config.yaml
num_attention_heads: 3
num_key_value_heads: 1
head_dim: 32
intermediate_size: 256
norm_eps: 1e-05
positions: "rope"
init_std_o: 0.0
beta2: 0.99
weight_decay: 0.059
warmup_steps: 433
schedule: "wsd"
decay_fraction: 0.645
max_seq_len: 384
doc_mask: true
Each number is 128 + 24 x the weight over its row's rms, rounded and kept within 0 to 255. Layers, rows and columns count from 0. Numbers have three digits each. The size before them is the row's rms in percent of the matrix's.

# up: layer 19 MLP up, 256x96, rms 0.178, rows 186-231, columns 0-95
# down: layer 19 MLP down (transposed), 256x96, rms 0.168, rows 186-231, columns 0-95
# gate: layer 19 MLP gate, 256x96, rms 0.185, rows 187-232, columns 0-95
up186 096:112134118080125095133107140050090119126141129123171116123132133139154119092121186106136100134098132159172094130084113153053094126114105117104155107132129133140134127148145118112104140120151154144128114122171183087119143122137112169117127121138124102146133128129124119112131112142174127116
down186 097:111135103190114120127121131161154118160134147102135101133131121124083168143126090139123169109109095148134137136145134108125141123083159128112082104122162117136116113097129137138142126115128196108114141150110121169108153154131113092128140134109139171088175204129111152122126133092115124135
gate187 094:091122083117059094147126150127122159149074078130165126143104143162125127137097154139154124095109130137143125135085122124134120096124138097109144150153128068125132139132135097143136122107124092178117123129113143112149135119123085124137103122111143106189108104122146135124085108153140112089
up187 089:131135154153123121101150108101130108124127115121117145141112138119135163148076153120112105137100120106096139180159099143140167147119091162132105103128125120088129155079183148161174118152117139126117179132121092128102106100178124135134135149130151130068132158097109127131134145148083122150
down187 094:111128120139115128151149134119127117121118087136126123131101090149130096139128142147158108129130119149151131163099125139171038136120117139144138129133076084110107094137111079153122165146113131098114081136137163083162147119095104139094130151127137113186096113110141144147145128130153159110
gate188 096:117127142103128136136128099103113137139133139121155080092132138133169110145108118116104116115080118143146150130068105150132144186136111136118142166097128116091132119125141125119108121142087101100093162115120106131149131094092134122140116119080141164100163102145069131135098135083123165084
up188 093:143128121111132130117106096123144121105103113139151100095139127138133139137130158151147109130102154088119084094123116131157124117167123095106117156176115100128110166088091097114150083146137166152108132128097103146124147123146084083117089063117139136139124132125161094124129120071127165151
down188 095:130159133211113133114157119105140156149127139130126083130126121109155143121120115118120168126127126119139098108100118149166181113149136155147114098152062093142118103154126141137103119119123127091161122131115157119103164114112095109146189153144112141123123139144113127124122110185135091093
gate189 102:099151112089171151147079160123151108162143117130122118086124098151134134116162110157097127084114119080122133115115150094120114108134101140152173147143155101131161096131131152150158149118082106073139155112143127118123113092125168163150126137136082134127093140140120124114128158169100118129
up189 108:116133109104135113135090139098156135132148122132127116101134145130121141127145152144104095132107083086130137111142150096092098123086107149173154151174114083146124147134127145143126153119093100070102163103145132120112119134081185154127149141153095116134106144161132097128138134108093090171
down189 094:127107104130129103111123149110094121094133117137146112114143152138100133197145159155080115119110165148153141121119144094128124124097144117129128099142126125135131128154101119087139115119119104106115148125120129144163136145144107142130132178127124106107126129137140005092132121108121123180
gate190 108:098126164128131146105102178152100109123086151096114122116115097096122138100089111128139146103124129117138154104138138152135149128167120180128163115111135088117108134166164142118128117143103148146167132097137044112110110058136102122139138146145126132160104134086155132125116109122119131143
up190 096:105112124147152153129141171130169120106136131104105123104089100121141173100113147153165123167139135149150089153134104149168102177170096134130155118133137128150129136109113146150124093150093139118157086137095129094084128081102128129130165175127102089142138122162128115157129141107132158130
down190 098:148112126171121151125160156113110115116146156138126114149150106125146128125104155132122144160169114156107115159112114114108163121126090160208155122178115144161143109154149134118168137102110151079080130117141136133161115117162157155165127139117139161153152175121095131125131102155124122150
gate191 087:131116150121131150104106143132119080124145092088139095144114096162143097157134098147114115120100097142149119180120170165103107105148150154130153101154124125115128086085133141115121156094139087114111124119158117184086155082138133148088121138120161151160169151140155117119141128122124123105
up191 086:113112137108122141123116102126146113148127149109106133173176104149155091144132104135160080113146106145083089122141138147118121119136070111129142137147113114142134118191135129138090132154092133110132112127105159102099163124125086180128107114116108113176146142120121144107124117056160129129
down191 088:117132117144157150095086108122122115121094091141147135073136122153122120084129166131148122158138079157086137123128119133114128180149131096099142128113056119118105136103148126148108114113141183091096125105118115087138125106140138081131133110154126153106083107132129107154131138103111150152
gate192 093:101100142131130104125108144148132138153080151116140100149127100146133110118136085137176105108117149147156113128120120103127114137095105104134164161117131145090161117103152116121120153124124152113179132140124119155181085091145110131136155132088092140166073120137089109162098116132186144120
up192 098:115141122121168168080101101111093115129142145129135139162142112128155118157148139163130141131121151125128145165165123158143157117178125117106135169111119166116140124094105191099169119109114135125154184131154129122174149156121095137147091134109119173149121142121122136110163135164104147153
down192 100:148145153099145122164152127120104163157112143142109157125132142079192114119153116077155101153166178123157119109118157154152121166133120135114144153105103104112147084107164109112140144113146125127193092087142082125147086119138128147123145120149105142153125145106131126105134128124110125148
gate193 106:109130102138113160140128117140132117126145174158147125128087134120094119132148116122169125100188105065103103103140121133156121152119065111112104145176148166139126124170160149160130157107118137125130132150107108144108127092134182137103135126126095118140113093094097160112123100162142144131
up193 093:145127178142137140106136153118144128154159137131107153138167099160201150145087124153138133153090125155159129185088111123108156137169134111102159121101116115138111157107095162129139127133126130146154137087164157114143118141111112124129086104145148128122149132118184094157108160121123123113
down193 095:082141123118103131148127132133153106173152143154112097090122086125123119127150102101145142068168117094138106147103119140118129137158121123117089166156188147092097124133099139123117116111079125119131132176108126139106121125119081091109082115130141120125125095133121128132113145114181105090
gate194 088:110176144112141169094128115115147099150139132134103117144135128121148145165183092126194131133130135151160126124144142115128116117160135124122163155128132107133171146166129142129145146165139138122147129174095131133129115101092130101108129138083093105163059113130139123130097117108127176085
up194 079:139131124136129135082136139113113122182122111158100108153129170160157160120191133107183109122078117142129117103139158146109127153112131157130117101157127098157113138148145093104128131130117132153109127167134178141140063126135125097128109160120101173093116125111129136154123091145116095123
down194 081:155110073138119093121161107101108152110109075109116097123131110106129081097141133096096087111100154096117161135124115158128131100130141175083090129136101125147156126134130111101110114132144112158141105136135141146122106146153135095140122101137141147077091166103132114087173118129095122142
gate195 092:143163187135113093140145142102139106162138148104129125162112069135126109130140172143117156148139138149142154133172148121112163144136126132122153116130136099123197088164145110139158141132081147128145113157092103160128147108114116126107121128127163122144110096138100130148097111065111107104
up195 088:149121156173068127147140120099159127159137105109128126118133097127085075154144155136109154135095143125155090145127120117122128204124137122112097131114117073127129128143159115120126159107110137175118120137110121113143112094112124139130151135150125131072120130117115114190178135093106131122
down195 095:067139111092128127107139097125120141092139134153106137120162176095134134085141096114146119085136144132088098136133126141151107149127122118118118148166123105142135187142122137060098138101171108143130117124154126137120131148129101129162119101101093134118147122123160134123179163137104181139
gate196 120:123132115172180116124135112113127108139159131114113092141103075159159118123125115177143137089143113120119150097143172151118139117136157187107123113132138151106107109080188137114123127145126173134126202129113124134123125117152172132126104126101137102095098110120120139142098136122114110095
up196 110:134106142128111148146182165091150135139152122090113115157099131147114136138132116161112115167088127153110168148108156135117138120100113141137131124152121124097150068110127137101105162171132123135122120144120140147092153134104115125146132128116190078132064130158102093138120137086124172128
down196 111:126115134190118130145115127131108140136165142093163177139136139117163118120141113093143129143149156185146157137094138137182138123118116120131129136105096130129147124122156140102103168108164144120110142084186084091110124099138150095144105149139136134080112118137171113143161144116127102158
gate197 104:123170146153138123137112096128130129100172135129163133095097108123137111132144133118106123113094126111130101095131170102117134096141129167105163125112136059095151137106165152079122141122138100117121094105160124145046116123145157185114135152136119105133103147136109120129147115123136170116
up197 107:085157148200144136103130086142147116114131122120152130155157110088129134054136139115144164120094125130153129143068139141123138142165150127161130128150136155103115111128088198138141122127133134123121133107158082144130157095121104129116122121125128130135146132104105117089130160093136109158
down197 105:104170122117107151089119117090140103099071129113122100158143107125157085145143147100067149137133139111141130130101116139131177108128154139113085124121138141111120105125104139123081110121121142104116145108130137171127079077148144071136136131172099164127143166157131145137118101138147127132
gate198 092:133113181106098123117103110119137120097096140172172134133113139138108125130146156162145160108127138110116183122166124133109112135161133153130138145090121125088174131126161132145126150139114129126113143129165095140119091128135154144167146145087101121158100112103075111172097098124121086085
up198 085:129112141126140141177111116081119178096154067152123139145132085087145101138115134169142153124091156113065120100121136114124112150141122152127127146126123134134136122138104159108129123179131122125086170164134106085101144159148151172133136150120138069147121108115132110114119111146133118110
down198 091:145115137150150148147119113155113117129109115099073138102139100103151081154129128106131115153121179129113125100090175121106127152110145114162073120107153107145101144115070093111116125117174133102105114190108128093132135102119140125130111139153139170110149152106136135142169125132129157099
gate199 101:139143130134113140102112179159101097142113131129142114122150116104139126136096094105113179107180096131167167127160115104132129143153149090134156166108108131103138158138152119176191139102128121110142159116166131113149144140109121097135069104109154130150109113126103147089110134124106127095
up199 106:140102153131113115133136119158112144136066134121130125098135140122132094133079116094138151111138114141146098115147096159107072115123123140123111141145131157067118122071146112119150144129096109117151067111130098138141115119153128147106090135164104103109108113121148132135133095149108204146
down199 106:088122108160131157115109095099136137123145144116106154155144134118135173119121140118181132167123085115136130108142083139128150136131111169088143158127124112122142123125162079113080120164132145100123136143106153122100143110169116162154101111174140085152150094103108142129145136123132144192
gate200 104:109132147159160147100118137132133142155074146110215106088147104122131140118144113121122119143126102100119129134133115148123145138106157153130157141109129112110147137114134191123143125104159141096131188132173111103152123114073123110136081113114107111160122124131140123174093148110135158107
up200 096:091096174099157140107110125159108122141142094151060137122157110091099146128107156112092156148117157131155127160138144129116113131155185111126133146072150142106175108115143104146175135140148127154166119143112121121128167170103133140151144145106158120112111152157114146136116122111153115118
down200 101:112158099123161118120108146082133117150125112095168134145096127156089137107147110165103102107141109138140132102155155128104113154124189136093189122097148112094146146111152120115159094102129138168146163145128098099113145146139128131132122100129129128131173148147108141154114164089157156162
gate201 096:150159184135161178060153099090140121179153150107142119095125110145095161133165100114116140109118123099096135147162141120118125112135150179141114143112141111078151094119153159144175149099151159127121120112117124116124114129141126135153146130117148133111123098108098116144134091152111149137
up201 088:083112115133132083135149117182141123110131124127150146147152120146105122137129133112146151149177141094140123134114122112130148152170094103089128152144140126154132167125130142108094155115118107103139094137162116111167131155072128089149136123087099160153104147133184118075124136117122164086
down201 091:156145136123139114108180109100145156171144147114126143103120115133114129137125091130131121176154111093108175123179149115113150112123185140082108146117212124123122114095157149147128153119132148117123135093096114154148134143122139095095156140112145128131134126103144161138126095075115145136
gate202 094:107120131145102165118088145095125124157134116143148118114103053109161145109141151102132130127117116111105122156121165116109162145175153135132142154107120107135144156146185116137101126084170146155096162114125125109077151128115109131106114102082119123147124158104136125142145095167133096160
up202 096:113119123089132113095182166092121147097109125113113118131086141141160126107143134145122095137092117146156124121155115205128108142088080139137128089142116115067094100115125144140126125154143169140096161135136128122095134129160123092132150102120143141149119132121078138147100128091139142112
down202 093:078150112144152124113073140133132134117151125138123120132129095160087085161127164132112137129152124170164151133143102147119119102139147138115104112125140127133100112107127134120228127145114107125155086122125161110161118097143108171114145138158090124115086101135114138173137118107129153132
gate203 104:128171115131103129111119106145173154121145114125105113106071071120153122115130157177154157153139109102101144162114108145125156146134155143082109075135133117095112107089102124092129121097097134099114103088125148165137102170149125152130122107131142134128104112124097142113151152167111151137
up203 103:129133150115147127109105128115138139129126188124087126119125131126128117130205127134118136103149108172111147120160138072108075116123168168136112101149142196096137143113164161119163125119149166140144128107104097118096158121106130113095155128141084140111113111111145130165131125102123119131
down203 102:156071097145153157127144132100150108125091144157102081133089134127165155100167185152123118133150136132099111121181133159151171176137154159135163126091121133129130123133145080145152134117106138132132086123163105150136096152138115151136135143119151111116133112129105115102134141125094090122
gate204 118:150160125138137111123155132102148102109143141146123122154076104119117078122129118150161133113145077138138109140116140105097138091141136180106100124111127120136143105137148111154140155126122123087172109092106132168095108172097125148114135112132146151183141067123103152133138146072144096125
up204 117:122115109105137100177158102149139146117144121124181155127138162107124118156100139149092128097141137148125168114121173137095107156146093128138155123122116152118108146080164159123141109107136075176081095145085142094113128112123149146124133120136194118139135124149131131101114135130152086143
down204 119:129106108147131139082090113164129130095148079130126147186135092118115107120120145104122130155083159116117090151136116135193136099136113134118130159132098102170114117094129128120107154107093130092120144139128090154103078131108102117136140173109129173118135129147087160091129125118128121141
gate205 123:100145120107089138127121127132138140127101104144129128145079091131139103140148143155134132149149115103138086148131126101128150116117119164124165188146150126122138089127139133096116160105130122135089108074113121188107083117126140087114140142120135151217140086130103127109146100129146133115
up205 118:095174145099093152131143131113128132155160081143143111134109077113137065110129106164138123144104170150113126135100164122125121151117125127123138155114120106140100124110121152113132173093066109114135110124150128153143083125164125140116128142143130146162139097149106119156126134190170141093
down205 117:125131115141130165144121107137133143121124101125153147202131114129112128153142132110117129080160183130204092132076122103182105146137106104123128168165164138111117094139154121116137131118118113125151089138159145099147144119109141128130119126118113126157139103172134148148131132168168112104
gate206 095:133170111142141113089107132153137120151112125072125127108138175160114114124104155145114154135145129103115197141160146137129183103122122134125123120126134120125118121105143133126148117135108149119134149129150108122090060095118128055114107075139157171134121151122133136072118139132119102112
up206 095:120110142120129105098189112143109139165161147156136081139116067150137117149130054120102157127134134135090117113112132121144106134151146113118113146116123125113138132121158171111138101089169145142157138111165137086118187144155139142153131105117124065101145132128134154123113118132150146113
down206 098:147105132141160145061116105135121140158111123153150144117127122175084148132120064174139146093130167128112131117105136141129074118155125076116158142130116147166155111112126094120149134095138169164178123127163098098099132129145150124137109091123140148134130131124113098130134116164115109127
gate207 105:128107118138153139106121102100140104134151116135125170123105121185119120138171117141132165087155079099110139140177101094117167160151074155120113137134137104135095128132157152146185127111104173149158160107163110131126086120119138112132145132123076126163120112113130116124138109146111123104
up207 098:114117118144112105098131153119164146118116140132133129161146092119098136095085118093142161127099128125149122149143151099126129129153148133106138121121113140139130123145137135170095114151095145168120132123050094167162117139080182121107129077097201114136151130101123131143113154141115144147
down207 101:123123093113141119168130135148098119152131126097110093122129097122178099150124108136057148141127122097123134152085112160116086147150137092154119126146205131125142130145168158102097109099128106128143118101114100148101112143148112121135132124122138127120183124116135166104177116122157105102
gate208 108:107160101151164154082140110141158143153143139133142131105108114134134165096164108100124161152148104127106122080129138106103198113148111155122207120122122145139137126116146132160169128155106108137133135129163108105080124086128144103125142139125097119145101128108137113158094099139112151149
up208 107:086134099100101143151152145125133125091118090150161152117103107078132127096138132183136129112130115151124081154135117130140161090089120139140169122120121104137135134127141099109121122105159094135104121150145181122076111097155125149156174148141124088146126131151116115144078150107138135169
down208 106:134143106138098176138112100122124128151122157151121122164092125164150117103124125121105111169138077113137122119068140120113121124113125130171109093128049143115106139118112120106145146139147143121113097077176132121132110113122141146144136109135088186137126112130125181145152143150107149164
gate209 102:114167123128207151117124097133123158140183089135128115139141120137126101133139140129128131139136083104138109110095144124135103114097136167085156123141138091136172105083144169112142085124159148101139123127153105179109098127124154127128170127092089133166114137147111140127135110152137153137
up209 098:108148115120099145129107157132111063130122105121098130181113092104127119094098112184143125139124127148112142151146134118112120093113126132119146111081120135102148160176200172122133139164131110117109078134167134132128093134095131110099097149164143140162136099128127146128109132139137104115
down209 101:173112181138131122127136121166120131090132138109174098098155121098159072110144147106161131145171106167073139132133119157130118135134120116120167120137097197144098152143131113133127158157112128130105107079110153096117122117094107120154124085128122149116107151112141165136124115140138133135
gate210 092:116090122162171100109132100149126128150113135135088112145153136150079127158097130121133158129113144155155126104109124128147142100154139111125125202161173124155111115114125132117090131131111149142177165095127132154116129098109124124081140108067081146155130119154126116184131131124126140127
up210 094:130132144123131129137150117135164132157164160160134094123155129173068171126169148142110126121117126157150095182076129129128141100134155143122072136090150113142110131136148155125112145146096101143162183134127128135114175158110125130093119113138097125125101099138107145145170122109161126131
down210 095:166138118161108124128134116128130132100122117164162169150120140119119114105086130146137153127122138151147133126098142143109128152107129125156163119106075176112145103153156110139219122150092117095149118152129159130139074127151108107140162108101151104135173138142182121109113117133144141113
gate211 096:064139095125135124108104124160112130107127183123145119113119095153163100128143125095117154091146111059083158151122141124125151140115146130119156147114130097125152116125127159108116101125187126085107133115145121183145140135098112136150114096123135111155153111094112137083097107130127104152
up211 093:099066103156119190148139131116084112148148118107130103174156123115127114171109116127141154150142139166116165103121142110158143125182130118115116112098126118130143132148102136144116146129137145108135174108133122105124097112143147176142141159126128169086114142109155152181140152139121085100
down211 094:122111067141077095136120135124129104126139163104151158151134128124072119130134147139159124100134103118130155140160161146124104122133137132096125151113159105131146128123133102135120127123160104064100120151110092174159132139094086109160112137126157155151154173152168105137144153181127116125
gate212 098:103129109142158157130099116143163103137085113091090142143149085154117084125103151108126160129146125135112142168170115103147115104126113119129127157128139098136158113144142134133154109126125169119114094074125106141135114094120127110123137090112118162207148098147100115090120114158129129080
up212 103:128138166101123160120091144113141096119115101171130099116157139127101128141157143154142124123142119093114141118124187111152151140132179176148111177077125127117139083107169080131129118151100117143132111111148078149105135158122118131136132164131136099079107109164116117107126163141126134104
down212 099:149101118151149147135096095123100112123101121105180093135120117168119100113169140090123120144110141114154130139114122149120164111154104167125154158089077160130111129091173147138181114114127176135109131134122178139170113140142124132101125101133120165174131106134120123136101138126175136137
gate213 101:097202129136150136169114146150137082112114140129144113122115134130106136138178106112116123106169109096107128127155146110129132105140153137138138158103144094129121120118141166163152142162118135102123100110105104114073153179098137110132158122141145151142164109133153140085132078145114079108
up213 103:148103160127131145135152105125179120131112152149096130165123135107116099133094188133135111168150103146093139182222106113144145140160152095105133151105142137119097141132141088088149131126104122145119118116154097115132122143101112101142153139143134104113125109107124112124141121125183139123
down213 105:122149120090141165087118098120129129172111127101137125079122107146129158095118153159151128124107111110135148139131159121118140101131109151105140143148036138134147144156158133136102151163109164148115100146125135108127135152130167122129150081163163091185130127100139095136147103146115123128
gate214 099:100115123160177132101154126138125125123089195150160149143137144133143131129117137130113116098139129111119111142127142127119121108114168123085138112159131083116113124074136115103133145076132117161108115132100178153122136161151124144162119133160134085165090135111110133123145122200150083124
up214 094:126112133122117151100118107134102127075096132148140098118148126114137150116103098109164116123134150147150157113130152111108136151145165089150161167137150129140112083123105164102115098121127096131110151121145137107190185106135130080170122096126097079158141152133163112122148157093126119149
down214 095:132156110109121147115117144106139103142114131117122122180154128156131119107127112121141121151137123129127144086164097125141175125139110112100113117118085161139169128174122126078121157146146139155166117107145130152089135135092124112115164119121111171088143090149118154138129170041099142134
gate215 089:106126126176159167126166169129115106111152159142156105113103107173131134103094133139156158147099128126116099120114166118092142134145103127126164124129126120140112135115123173140102139112109094134130097104147127126137123089188139129168110121091154115125179114123138105133172085176109142099
up215 085:126102109135123120104142109113065147172113106154132091176134133108115127137107128147130146148168141118093081108108122103153102136101138112165151121126128078160140072135150079138137125110102138131131143134116122141153126113108127142103113105127139137103131165060160126090090171114128143111
down215 090:140110158123169135111134130112155127099169162185146156109137144105109173121130125124115128136126166105107102150145101148112182136155101098166177132118143148108151134140109135166120128133137118090119105143150131160151112107169101100148087114085130123148177142135088119150143147145159126093
gate216 087:135150122099133143104096158113134103103115134080113099117092106123152107139153079118163110126127090126091125095131139069119117110148121117142132120125119140164124153144134098171136162186119121091132166141201100131101133117090145114107134120108115116166126105131121144143111109104137100088
up216 096:146161182136148136078156098100151144135165097135143116096095153127130165179128188152133129149139137145134160148153115166145150083086149124128160123097145130126168122113088119112079143120154113104104134116152138122112129142090142089138144122156123147112133118083130114133141143105136135152
down216 092:149165141142113143140156101088123094139124145122115111095096128108119113145140110163133161116140149100129120113138115140090114130096131102157127156093152143152133147116156131171108168132107153114154178163179138120117105157087171153095115146072126122121128115167116133109101103149088086117
gate217 104:126157156140147140103133119060138122140132126153096135133132106119082094155128119169130093148132133136128154100106146134163176058127128109149124102113145134095160111132098169103161179138148086111090141149123144094123173143123127143136106110115132121130152151088109135106130135151105100137
up217 102:108127110105148169116112126113125126129128120135108129163156098165141125164134110158113105169133128151103132131143109163142138077170141077152112150139125153121165129111088132133160136128168137115122154098162168112145164130118143138100103073108117154120155156062134149173121142114091124142
down217 098:161114119160118094143138131160136137113133147108189095119109156094117139089131119108107160112106113112135105125155097116127091158128125156085126137131124126135106141128157093174115080127093117146168104105108113185107118126155137136125160178129105096143083114163117120157149109093146141121
gate218 100:109131107110121159093134147086161124172147093167118093101091140125134110107133152174133149098115108076114154110122147133092135160140115136095143096121131112123151087143112149107133177161130147110126119131107131154059108121128118120127127117157128102120148102137165143080098110090123097120
up218 100:127134125130103123093160105130111143152142166085146133134147113096120149116113136093149132123112139145138146101104117123096120158121134108138155172170108131169135125158156091132122119131150091147147183130159150132044123150137156145128083153105194109128111163126095127132118150116123105140
down218 097:152109153121149112082103127093086156176138086119121124086128119158159135137111118140138116139153160179056139108076129137118116117129121105146164126125163133131107107129156155131147125106160123161160140141142111120159110097154106126166121140141102110159093143116143137098119107103125078125
gate219 089:080150075085133141100151118148130149095158132121133157128109088157120122131087137110102126145127112137116125117098109143138154169138105133130126157117131094143180084109107116131104165113150119116106147145118141114134165114126165169127098135088134108101115144089101172124089147130152187125
up219 094:128152156099139117147154077132120100129171121134102106133128118159140135136146139129092158142116120056110117151117125161139188153123134128116112134130123136116108094154142151132130133158123170127162074134114125140117171167162160154140162160141099128107112105103125129100141179105106167103
down219 091:145120132172150072186122123119167152145122130150124136127118128154102154100169085147125149129137125130129145133170108145135123108164149153147140112132091149138141175186123177102134128126126084146124133083111135173143082169115114096155135143131103145125154112111127105105151126133094132107
gate220 106:107137046104127161140093102161132105125113111115178143090149130133151098131149157178110113120144101102112132099117136114122130118167121106135170188110123107110111135103119098122155161095162130137108092113163161120155119139102130157130153139123110124149112107127137125100091115130133126082
up220 099:106122083097190132131098138151121135120153104157151121166163154123140122104135157169098103100106129092118115112113117153147132150149133118117163187100127133109173140155156095146175116128099115127110111147124157127110184121139141183135131118116122150090142113123114143143162112125114084138
down220 096:135097090183130084131129162115146141140112138116099098155149146122111179121163152108111138120122170125136134111101080112137179140115148106117103112124104123142160157118166162124148208164161132100146155125148097145106132111116150093117098123092117135134120155105127139142142134116105150135
gate221 100:133140087192148130129124087120098132109066170155122138086116101141134159094144093115087132123165114160129135132133133107155176106145131118116136125125120080125123130137146137146159164101131131153110149115124125128108107138115147133094159123112101115130114093120126155145132102113132179055
up221 102:117108100114158107185095122135102146132108149121112143157168124119137136136129115143102104161174129119122103121099141164169120159177137079121136122187127109121134134118133100137139078071134109120135128147128132133153139125075159149118101116148103147179161174097140137145150142121128127119
down221 106:077101137119155115119126139116077131178136138153054143099154140150135146140151147136099122127109176133129109129106109168122129140142134098143125148122125099132143087086065140072118127086132125129166101155132145152141091127107128108091096125148146155140143134111127125130172141106120127133
gate222 096:113174130094124116102160110114141141143083126118126126107103150111163139155145143134151141116106113147072134120118092115105135129063092158108149147137142110147132078125116083133130150168105093106142110158132117163129131136122164094121150111132175131153123095117116110075118090118153131088
up222 092:168100126142086142171096141139110099151174140127107148129149133144137106126091121134168127084158148140188105175132128148155131120111137152112091132135141119092104147130130188109112130096123152123130135101134139163115119151112114156140134126139146110121098112175146135168160146177132174131
down222 093:162139089129152178066136131109116121115118150128109144125115165083101116125117123152144120126156139122165079143142115133170107115114090147107131134083188109112164155119140143166091131161129127138142106177134116128153148133136146127132134124142156089122105140119170098116161126180138131112
gate223 099:133195107140115097111122155113137122139143107108146125145136090145153103095099090136119165096156114181103161125080153105105159124132182092111146112124124121131144129126142148147110172127131137112148160089175111113112107127124134138131109115113126157108137114140108121115099096193148148099
up223 101:102071141110163141134171134180141093136157122144127101144127115127130147132157124123118108132134129144146163154084135160129115104118137147129113119107131108107133088122148154103118072117128133121107122127105127155119119168185178150095126112121151101133116112102134187128163150124140065094
down223 101:161156123125150112105098164110119088081165149123112112132163106121083097076145138105145120134159114182128168144089158170128141105138168139114136119134160103131148103160127121121089156158126154108124088145150107124121118143111137103156149115103109118136172130111121152134106105141173121099
gate224 093:073163084116163134106160121112065133122155144118148169111108136084119168172113128157134101127170111119121126148131109133130141123136091120153097118119153153129108151119142143110135135107171110115192175156120148110100155129149105117100136130116086163143130103133114159116148141118147100123
up224 100:143116132097163099164125092139094145100107175130094156120108147090127181119172129122116087133120135167147120128136094136137120135144099105128153148173138142158143131114139133106105127119163121153153134163094161120105114109102168132120078112088109082132135125091145128149122164107103096145
down224 102:132068154082070147134107123128131138133107150118094100147162151153158125104131105109091110149141186141171150134113111107135093152152135108093154116167138104117165098134135127114175174117104140150135121125155106137141109121127154116140125126154109084106119106121136118159131116081116137165
gate225 099:138159149159129137088147137135118088168152137135157108090139094137089118145122147123160123158156130126082139111095185131128117155139134130112146106133132090111165110126160095110146093107116095117100140146113148156083166107129099101158079135140147125125127180108104126128160114153161104114
up225 108:127143153154106138133162132084130106146162109142125152157132113181145080144122134110134160101118111145117167164124130118108143106098154155124134078110137099144142110170159144122100122154093123126089101111153105144125137159127159129126121139130156091138153115088093107107156077158123073145
down225 113:114159144096136109098119115155128118120131153153092119108138144136154127132139121096150106093125125149096170130112108157115159161169135126139073109127165130079140105150156139118106127085171139135114121144142161135149118103112143114151093151142157180121169138170132144147119103121057139108
gate226 099:150143142139155149115099130120136102157136106122103099100108116130082112130156140112103105154116121076122147141137135145138168091162139151123129171085135125117185101170150124131158143139143148107113104120124067164120088131163149109119148131136108175124132098106133120070093097120124104125
up226 091:118177082074100132179158142119161153129141150106104159109096124128127105159130143124140139111154105112109123102105120098113106084096141146120152164145119130175143147142129143144098127140137151069158102151134167099109171110120107120129143117117087090141135153136141137096152106161140109134
down226 096:106171151167150133087092125135097126107143107140108070097112123151141136127123127129135106119145144082122128112172143116111132059117139148090123102105216134131122119154170133104148128130136141101145101118104124140124114121140112125070158131155118142137133088106106127116141118115113101154
gate227 089:107131136113184135140078125125147143088121143102196177097113144127148146130147121118113143119138155099091127079110128155152098109148119137146164138122142119119101131104095100146132089097122150134104170142143144101149149112126113119118130116094071138180109133166088111124102125138131132102
up227 086:174098123124078103134150106142125122149180111146115154119151136150118153130169109132096114105137116117117143139130160103132153128152126136137062083128145126161134127138122104148162146107134125141121147113124153122150111135123105088172081095120138094130113130114132146110119194170133067157
down227 088:109149129108165132117109108136140173108126134105119139170128129155133100091094135152098099178087062139157126138143123177125117152120119142128159163127145137100111141146145159079143166146113146131137135122133121153131140102139120164102129099095167125125174115138114139152163147060123124131
gate228 097:113132137138099125148073111133135114167109161141123106106114110099104099171119152133154131085148113102106134109159133097107114096145117120152111127139118107099125102139108083119123170137139089126174149143129102168070082161132121094103130128143154099088092089153147161115121151116118128117
up228 094:160098161139103101118141142144094103108105166083140167141139107125119092153150077118133135095140107119138156154169113136133105145147188108147115152137145150085139147115150160104118088115091132142116128071171105109139137100098104158131143131118132136141102145094102144131150098136132148155
down228 097:084123173137143126126114125124187147106144095136117142159124129118029107096118106131166118116086095135140116137160135139149116119130112146118132086135097145120167129128152121148104091118162185117087141125101121107113119122152140132139136086114143148119117140129093128126107102113140171128
gate229 107:116109175129091116134103115084133101107150126099168113113094144101136081133153104181171160103156095145118111155129133147119118120083099141124135147105130138122175140139144159101152157123111130093142121103144096133111096148128125163132139122109118118121126066130102144110174142105178134122
up229 113:114110165170150141141092127146100082171149166132093140122113114118101111080159112120121144145188136151153148116090155142119157137157137133141098134125127087121104084108129113133128116108116170118134138097086103084126126141154133171094123142131137137111127123099141157109141144175116160163
down229 109:144129122127128128134116113135135136105136166123090105110093156099142113140130129162097150152174084120152103119092124117107104121127113125120126088141022133146098111159149154129156145145119109089119140085143108122125151150141139153112109139096143139116092118141091120072117096131103147108
gate230 105:093095121098126145122108140131107104108135141120125081122108055099118077149115103165134163094143135154146118118166152132130107154171121124141137149130143098101108135115136172105161140161108123113138144113084061125143133088137127134147144100149107122113105107124100128131114129165149151083
up230 100:139138107157103139119100139131125162119126110133135116139108114147172143110086138176150124142128128102078172147142061126109156104091160113111094070121144156155134135169126113151101103150150121113133105134166190171132102130153153111091113115151142129130158126125144117132153139134149104134
down230 102:116118072067113126116134163093129098144110143156122129118123140155104146131105138166152175116147152146100164143166129148140140138135172127118152141087166138135147115133114164168107096131101092156126134108074133088125141102152122091148154149130141146122167158123103102143105119125148115097
gate231 112:114176127160141138085185161095146080112117141162130101148117051118117113117134102145170181109141103130131191102121145110119137120145138168124109103094133106137115112104161125123132154133143139107118134106108110148147126144135139115152164081106115163113131123143108145132118137096136113139
up231 104:110135136137133044142124110135098113120135160075153143120119146115130113081130093142111117089116142105118123102167146162114113179119112094149146134096141146150125174148154081150121141135152150137114103110173177127103164113126100130148139157129085117159118155136155113130110134130136112120
down231 100:123160095117134161123150126148153131116104100132141084130124121151119154110128109110114138107136155122104136150124123142122135114165158194125159162088182124158119119100182124148162139141177123132158135112127075163091120130121128139133137137149152114168161149150101094114128138098084086132
gate232 089:097131140120141161129095133145137115103090140105119139117136129127137112136134117156180135194151152118128126134134139129168101134138126126140165167125138136163124155101092111126168124127127123121110111114136144107207178078104099119111144131108086159169126138155125099155122166090108162121